Weights of a small transformer language model: no biases in attention or MLP.
Each number is 500 + 40 x the weight over its row's rms, rounded and kept within 0 to 999. Layers, rows and columns count from 0. Numbers have three digits each. The size before them is the row's rms in percent of the matrix's.

# down: layer 5 MLP down (transposed), 320x128, rms 0.133, rows 38-54, columns 0-127
# gate: layer 5 MLP gate, 320x128, rms 0.363, rows 39-54, columns 0-127
# up: layer 5 MLP up, 320x128, rms 0.357, rows 39-54, columns 0-127
down38 106:484530536451504520444529540508541554488491508576427545477544457449557456533500527465529497495569517438481458475483511527462484488481526491493522472408588480510531452510415495554482513483562435494612436542500525459480512416496491517490497528480564537491434498554552578509514586475547481473497528488519555467506449525526494439510507515531467532503556501559420437536490469489453492463524
gate39 103:529466472458530458549511565509520431542480478457500522569533468430524540481441478507554491516487429395487497511498484495454473539552440501592471535472460593413517486512470461479506550475497508452549462481498497589461545478511500439488488456525556504469492487572501464513501494521544499464503532459500500466549396475450518486571515496499503553572439417514496449438550495478488501496461
up39 099:564547500522546553513494482516544462446503587442482546506467552536530563462593461468523556443518478513547458533474506561478540509533494503563495511444516480392487482482497503655593568497532482476515522508495453498466490483528520510504446490541515458510528461526481413459537494526482535463497511472522559459522463479524506463491549468528552554542526514517470442504441501477560473458534
down39 104:481518536488422548577463496545489529441396447467463462510483492417498466468493512536544479523532450528548545484495518422492508508476539460537484435507494546539490500566561421511550550464520461417584547445503513610495477492550463517432492474516492538541514578482528525504488486436521520508471556517507502503458504516464557519515443584499529478576449464470488519480500455475486505496463
gate40 086:488527545545510478504541554458498428473495533468514514497525548463551498541431522518429491419507579433485522522511532515450498529472458462505504573466472495460468510460559418530492590541489509563469540531434494528549570511469488511409488521506431523521512506487472564495535497428519471458434517501461577506458522474511508614445480487466457533535546562531493499531539472523478572469487
up40 099:474529514500577462520543457580519480507464519505485538497421483512510504563496530518488464497508465562448469458455488549559502476549491556555466496408533495540508528466560541481544563530502477586458481435541512515463461493557466395500517446465469488481507513493501521509489515375536456478470510469519472481416470467540587528547449472494509541504563532559459458460511536534510535556460
down40 101:444497556529574407484530443546486527571461507478473567457477476526482525590462499474400484495553470434469480480496519505481512453486487537512537474402495497472495523477490477536461507523447562574585528498440524464522537500508500437463514468535500458472505490532480481471499518433478495477488456523489518478526480534558506536524535513518456524527607486487522489448454429630509555542511
gate41 099:557618479551510502476586471570477495445549407510468478525522526523533476485516451564517520540549494530478467495490489507437466514544500553557507517540491487569525480484468476486474565545540443513483543501502538453490591424471534542462464517471586440445488505423465484488546524489455517549547516465495457462500527488450540522463506477496497496491472501492462381543509529552504466445559
up41 101:469433470437495532511457463461483522561490535529583497506471481584508477538520516494542475486487514431514484469528556467498619448523535528500526421525503501518427468489467545560490521444486513478500599424517401472507534519553518474508462553526562446455482563493459521524481471484484488518446480449533472509487558538468535484509483568439509511492467475511526580511420530520507446460566
down41 107:489482506504520472471454504540505527438546535503549562495461627483556575548467491562473472449507527486578455493498491519527554474479479456516431531460545554492544533503533463436550547527497528477549506504500501436490514421534444550485534435486494517579479491548495493460417479534524495479451523499528531527515450539488476417436567498517525515532548503507513507521584504399468553532537
gate42 099:458473526480482505571454480509497473497529574625496492547502458582529538528537520503496581488474525477529504506499538492471498432549471542426523520520583519548531484463445410498483430474564495504549432537449493478461505528472442531512494564487514463488528529476504420477548491472465489474519473507485486516472519510524579457549477450494569496589476532527465536484557528458560446573466
up42 095:484524483481505529558498495453504484537558478499398539541490513522382484515470531484489499450567563474484556498452503483546454594512511511471482463541506464453468443535539489393463485369530466482524528455539567474449541520479428474442467503458471518538410500496461512472509496530544496506509461468483489537488477488462461521507470542560486493546499439434484488500518456476499556429461
down42 102:550518517491536390509499526534476468496462441522482491491500449446466530463513476462508522519512453430534476541522485517529384515512478467563449428513456499486507498502537567579510501551473470571466528486490519476569503501540541488487535450482430551555490537523427517573495455516496465440487466546494540508593493515617479478485513489490446481470442424493445512524427546508510522503549
gate43 107:382511456542551494441539480521517488446475494477520485478490552467450485548450518486460549463551523523473529512489419506477476500486495456446491548487568547499497452540507517539524438454460525524520527523507382489462537467550439446565442547598490469532536525489481499542553518502390434499442474495558524505535494518524536462503429453548479512450496527501460496485515474589503474524526
up43 111:518557521475519461505528432612511507554598496540458564520542474516507502461471510514586435512434495480515508562510494469464522510568462470520496475440521434521447530522442527506521519468502587471523530506478476512421493527476530498418502508466536503521481499542498446467467543460598438497450519522406513594481496537477494479477446477397517451488509532512491488476513492482479469508427
down43 115:426451436528491524491444562452487504455497521458493524482444534491505474507569504452396523485584485444516508468545529547473457463529490523493467471531499527529507494462496455564474457491510426462457421494466525532528539523554533456475463476543494437388550448576521547513558514508520491449552457439543570537510585454459545507519511570508446485510489533496477514531472445507514456513496
gate44 109:513487467422487477549500440479480461535452514512477474486535536498525500521473487541567485423508509491545581519491528505512510497488556567489491545496447580549542436489491507442437573467522483503484520515496499471480459490466528522485513483431479460592559444515573544488524532501448516497524591451466532461472475558464468523460520482431562509437430545406613503487524556479508512461511
up44 104:399539469454537519513522501482468475586444500533474476538464463562530460493551517544514605539547442452566548509538537486471511502456512521502426475516470531507574485402433481502551475474455519420509551443459532590399495499463516476502485470554538507445538504499533495513504479475471529497527461495519505514510502439492424513498532467465526474494524485500560489463523597466506490460552
down44 111:526490434607487522555485482501495563416530490469527459513480507501510500501411524500430437535493530519458491540446487528500567473545474510516532505471567494478475566538508489484534548496487570583541522505517428505574479491521540497475522532509423494538456434479464546560495572436505520502430464461527435526472461516461490400468464551512478549462491483526518473519532432564498459553478
gate45 106:477472540534509548503506571497464454489563505518499501514561495465447532507433559473446575403484408500420452422432503464500461502543545460571555460616457491493529503538494530490454459411545499516490449472510476480493501535549488474422536486504496518493458512472484484509476490498525508544542478566497503475488497507514490490534524541547380541512444492523509558428511471504553524497518
up45 098:496500483513512492487507546527600446522490479567502470568470421532529432504513553546547440519421545530458548482546572430547508457547428535514462557463517508577539468462489422460494475512452508481454473536464495514515484438466552471491536477479523517496422499504487509432511501600510541475463595444506489535529515527484496487492474494557534504555452458484448560527523527501458534506560
down45 096:497458557517506452450526550478481507445529545526549480503590557479506627450519428508521533464496560533501524539402510483506552490497556503457486423536514558449557497541484554599481542542540471511488523533601507536473494569553481558559538532515507478487539486565524536537487533485518482528552504496489467452538524533574470570521479496488487516500528495545479562505554522534528474507502
gate46 089:474481477588584495606520458520542495472453451517537449500473577548564534478437509525499489512513498477535495438523593463459530470506536525445459512530404511536434535554539445496566469478448507465472557479485467498503505467468478520517451534487391485524474517496502481443533436497508559474415510526477466520491455543420461480493512469537504457508506402473540484530519497490515526459493
up46 096:516558584580471441562552507505473543534448446422465538450444481550504458449472483508487503495463510481494489519443584536555462507526500541488510513578484467491471478448536546494543447482576500410503445452485493508467485493481513455507482523492459505459437535477498508441526481487522490447541485429454423523459438514528396487556486486535431526547551488492497493430471574492509488544507
down46 095:511456489406452467516518500514473576481477487496548528429496450492501409502499462478516488481485444423450483474509542502513493545527506497485539566447487527553447559450454539475489401459523477488552516495465462524486526428477540454625511477524489501456527497532503500486463500478464491419500494465563392510444485513539462492517494455426482476448542572500577450457520495533511465461506
gate47 096:492439517472504468451568484502435443466534578452508467517450498524507507495556468485516491483431481448481383487441478469553562486465505524483474517542446420418532488441508559500478502492468445537506505434508503539472512518535445549543458458521538496506501544521560461454517525519473484529461568453607521513516493468483523552462410498554566535495528542459496401497514518513536459492494
up47 100:480468452486483502437550520492489535484595553479468508504511487532524523503461509510514490478474558430465401489516488478540537469470497614463473553534441532479530504488537491499495484566438509542516505434547505594568448548486514486514522535475508469521485494490575535453529533547485464563459552511607487503517467525523525583451487427519551548450579480539515435492517489433538476497485
down47 095:495415545467551420549492535519506425497496473496459571474503561498543440513552471537497505531490583486369500484490514439508476526415475547481522556475540505552522518494602539530512460511455514504515468465460522477491504539512518502570503519500491504553586504473493523516512488539490464515548515516549507477498500576514504451417523446412547510498417452488508449454469443490466450500533
gate48 092:483529483470472555550479548515477485504594455429505572530517562496492437476468602525478497486558433482524463539479488479505494554526536492547434420564499616487506505490517556561515463462484529482551513579470483510496556564500502475517558547472491531482449512467466504511465473496533483476580475408522480514467498486551484461508494495475466477539477474532457586506439460490566522574495
up48 107:455545513442542512510518491468499463442485475408436414527504515524522472428445500433489499456554477557517494553516501499549516563499497519581435445519450502542533474491431513512515553480519514564530503571506541537547572465517526473517472511457520470547459466410478526481556448506554489493535517455536506473378439537476496504520503490487450533432496545534491462583469516541497546530486
down48 111:562486493566501441532492502425488513552585456530514615497524508493466448583507478525474511563473526509452492508489543514463468496497556511447566489558559538455470469449477488491545404449502505460573489427465504459505487470471516526479513504516514483475459543548542465480470527466540524478488436477436489544581519542471494499505532484491513437536553527479483505449516536387492446469582
gate49 127:467498558531479456464549487539576558433475468532527454512508527478493415542470512508511472491532529509490505485460524436507502482460631519517534521504515489468466508488579533504546538490456596505519474430437505574529459533512499460550549464495429483499488487476471452502465597463474493473523472605477473512500518537545525501569512527419512605523513438506559510544514516523496542493535
up49 118:544488542502470467475476508529499505467517477525514454482537514403428479562480561508531496488488519553496529571453467520466491480527540464498567499503470407493505487471554500521503487623451522601518466477462496520538450569491457464542528470556473453503539516478516429474403578501507515555547437568514517483486476527574544521534517478419475550531526473515537441537551485541508511498550
down49 098:517468559526487522437463536517434488467535439473514501538434550565531539507477494484504512503528455529561483463497486457551465498424490426499436451542510551476564454576492475537449506440486489508466491486538460497475447546554455499415495501529494444525537541467539489496532511556502515405577504539515511596525453532535504541508577508502554475573518473483505541465429491460403498479524
gate50 105:538449542462515504469479487464573488413519462436482450511493526534516513502503554489453531484518396508513491510455465500543501487539593515510507525479490488458504541557497493498423433524512487478459586483465480538502474539570459516528475550484426450507536488518459533431523516435503490464531552464535478490529471448490492410414495575595458487463494445527492412440522488512521561476462
up50 104:541499542460532449507518518518445539552500455546483532578530457491507464505480522476526504446478561550486532401535522458460442564504510532548518484397462541509521559569386512482513515533450468493562460503416481535457456491491461456501490437529521480533512552563548487473476524531464508473581416502477470538473501439511491424493535517481473509485488444492499553456527540454569483461506
down50 103:429463466590472511494492542504524492427564490537477480511418549456473483499552548500531476527508457493470527537421486494505500447521459512476443436595456493537480492404499468515495574447498485478517431469523448566515494517451537518486515541530502469500458465421438489570475415450499466545493459513415506492470509494552425470507524486521555512532461542431481523544452478482499568495501
gate51 089:467501497477497512467539531487455571584475496460511474421387438495501495489473510492586477533458511516477552485508512506490445501558527562509473497489484522531510494477476494482444477458503524482521533482483530502551492528535489488468433519546499485339504467459476503514525556514462531507454502452605400469486464484517537484447438455511519580474531473516561577511502583438525505499497
up51 101:482515510529513500510454493531534447450545536450474563529597472534453433495529422494502531450487546540483413505458528515469534518495517447532529507459490520495488542433569502501500545489479492492466391522496537475470471451471493499504499473476481546659501516522472504529501501486526437551583532493448565494506453536515495505514552519484537489540507530494376461546494448584526507507527
down51 092:493456449583525433535538553488485480485498523493477503533479501492537555537463495470529505563502494435417571501520481510518479473469572454530529490549521504525484429496387506487412489541488547510434484568471521486534470531461443467478514508550487527505508455425559509477456440520445498494451406562512411530500518492562521569521447489515493543459446483529476458515546517582513487535539
gate52 099:573456548554538444594504457432447574457497511512495462533526498496502517522530540542505524509457534535496580516441497530523479477489556536562434522504510516467489468544471447514473360515459484496454491534546441496547494504493507478538524524450557503498513573458455550460560416467451530519418446535518468553501548498490524528449528499457466513451551494470501561460458556486510502512535
up52 100:459447483495480482512528529461497456410494487507575434510470482525468503471535501511544565507467482499543552497434504468464552418476484442487504433458404500547565527517423516498479455513483459499469560555596481434503497417430553455473467497467479517446504542482514538515560457537479469485556566556508515535543528550454518466521506500483544516455458494527453546513500483433478541572540
down52 100:463489480487501478430516411480427487532511533561563493459488478524514511517527564548578527526519538507483525505460465425539490444541540556519511477485520547530455503513492506508489398459515434548600527504427456526557500449437522448579501494488531517459465526453491551533536443454441477538471480509531473507486512450454524449396572541502561520495443541444477525497500519472523505510531
gate53 096:467508477568548514419509483498520511515527468491486434479531495489506558546460421431476459565398488493524452500473499448543512480497502603481531563432443454490504519530465491541508465551417539550495506418541519490529495545519497545525467475560490498490558468533518463530504528423509491524497539531458456464485505479540514505523479476531448537538475532499589384475493424560447485475475
up53 093:473521538590524474531507415457508461498550513438465458513439450520473469510491420544539499493531453565497516539506596460502492519580471543479476496523561458525418489441482540473529557478516521496536529518577495519536522486523527514523469562476438494555564531451464446518560507505567569429488492487526457530543498483527417479415509490489516494475484484485533418407488488538516463507492
down53 106:428467535546515408443496465540497469521559569457520537534492497477492549512529498514430495472483518459536449514523490477524522475528396514499390434485486438479477485541474474500538468476501500501442516450539476521520520481545554558494541545495500493452504551555486561449518565522507513502535432562499438492508588550524464494478470455460486580505456448494449467480474483592468491583466
gate54 100:484486466529544443460470518510443444490499513560446490514532608530521482541526485486487486485479517435490510452452539467504439488547398548552503548421437476514497503506559525421461534439533469457478517547498463512549436530481525493450521483456496385470472507526554492435485469473550521495447537562531522474477560419534493502540470533507547541452560476515533514558508484512454442447499
up54 097:488488475555436482517501455490513493549513480465499507488385492450547529473439418447447454470489485514520440536480431468455393438573471431437498514506508443476480469491485481568556518513457461466558481501494473500536520485489470470441535524477456569454456494483512500480491506534450477514545544532429505423533482526443480439508529420496480542502490515488498470426496482494470477494617
down54 105:503475554468508550536471470522466533543571547445543564545515528483466539499530493449475517516518518508537486498461502563513398524526509416480524559592447464493508479507461530474509602515568456525475488454491468485441529512435535573433485510574554449464505563490521541531511511482500507491483481511525533528509415512596545530518453568462455532476465506460516608466486479461491478513493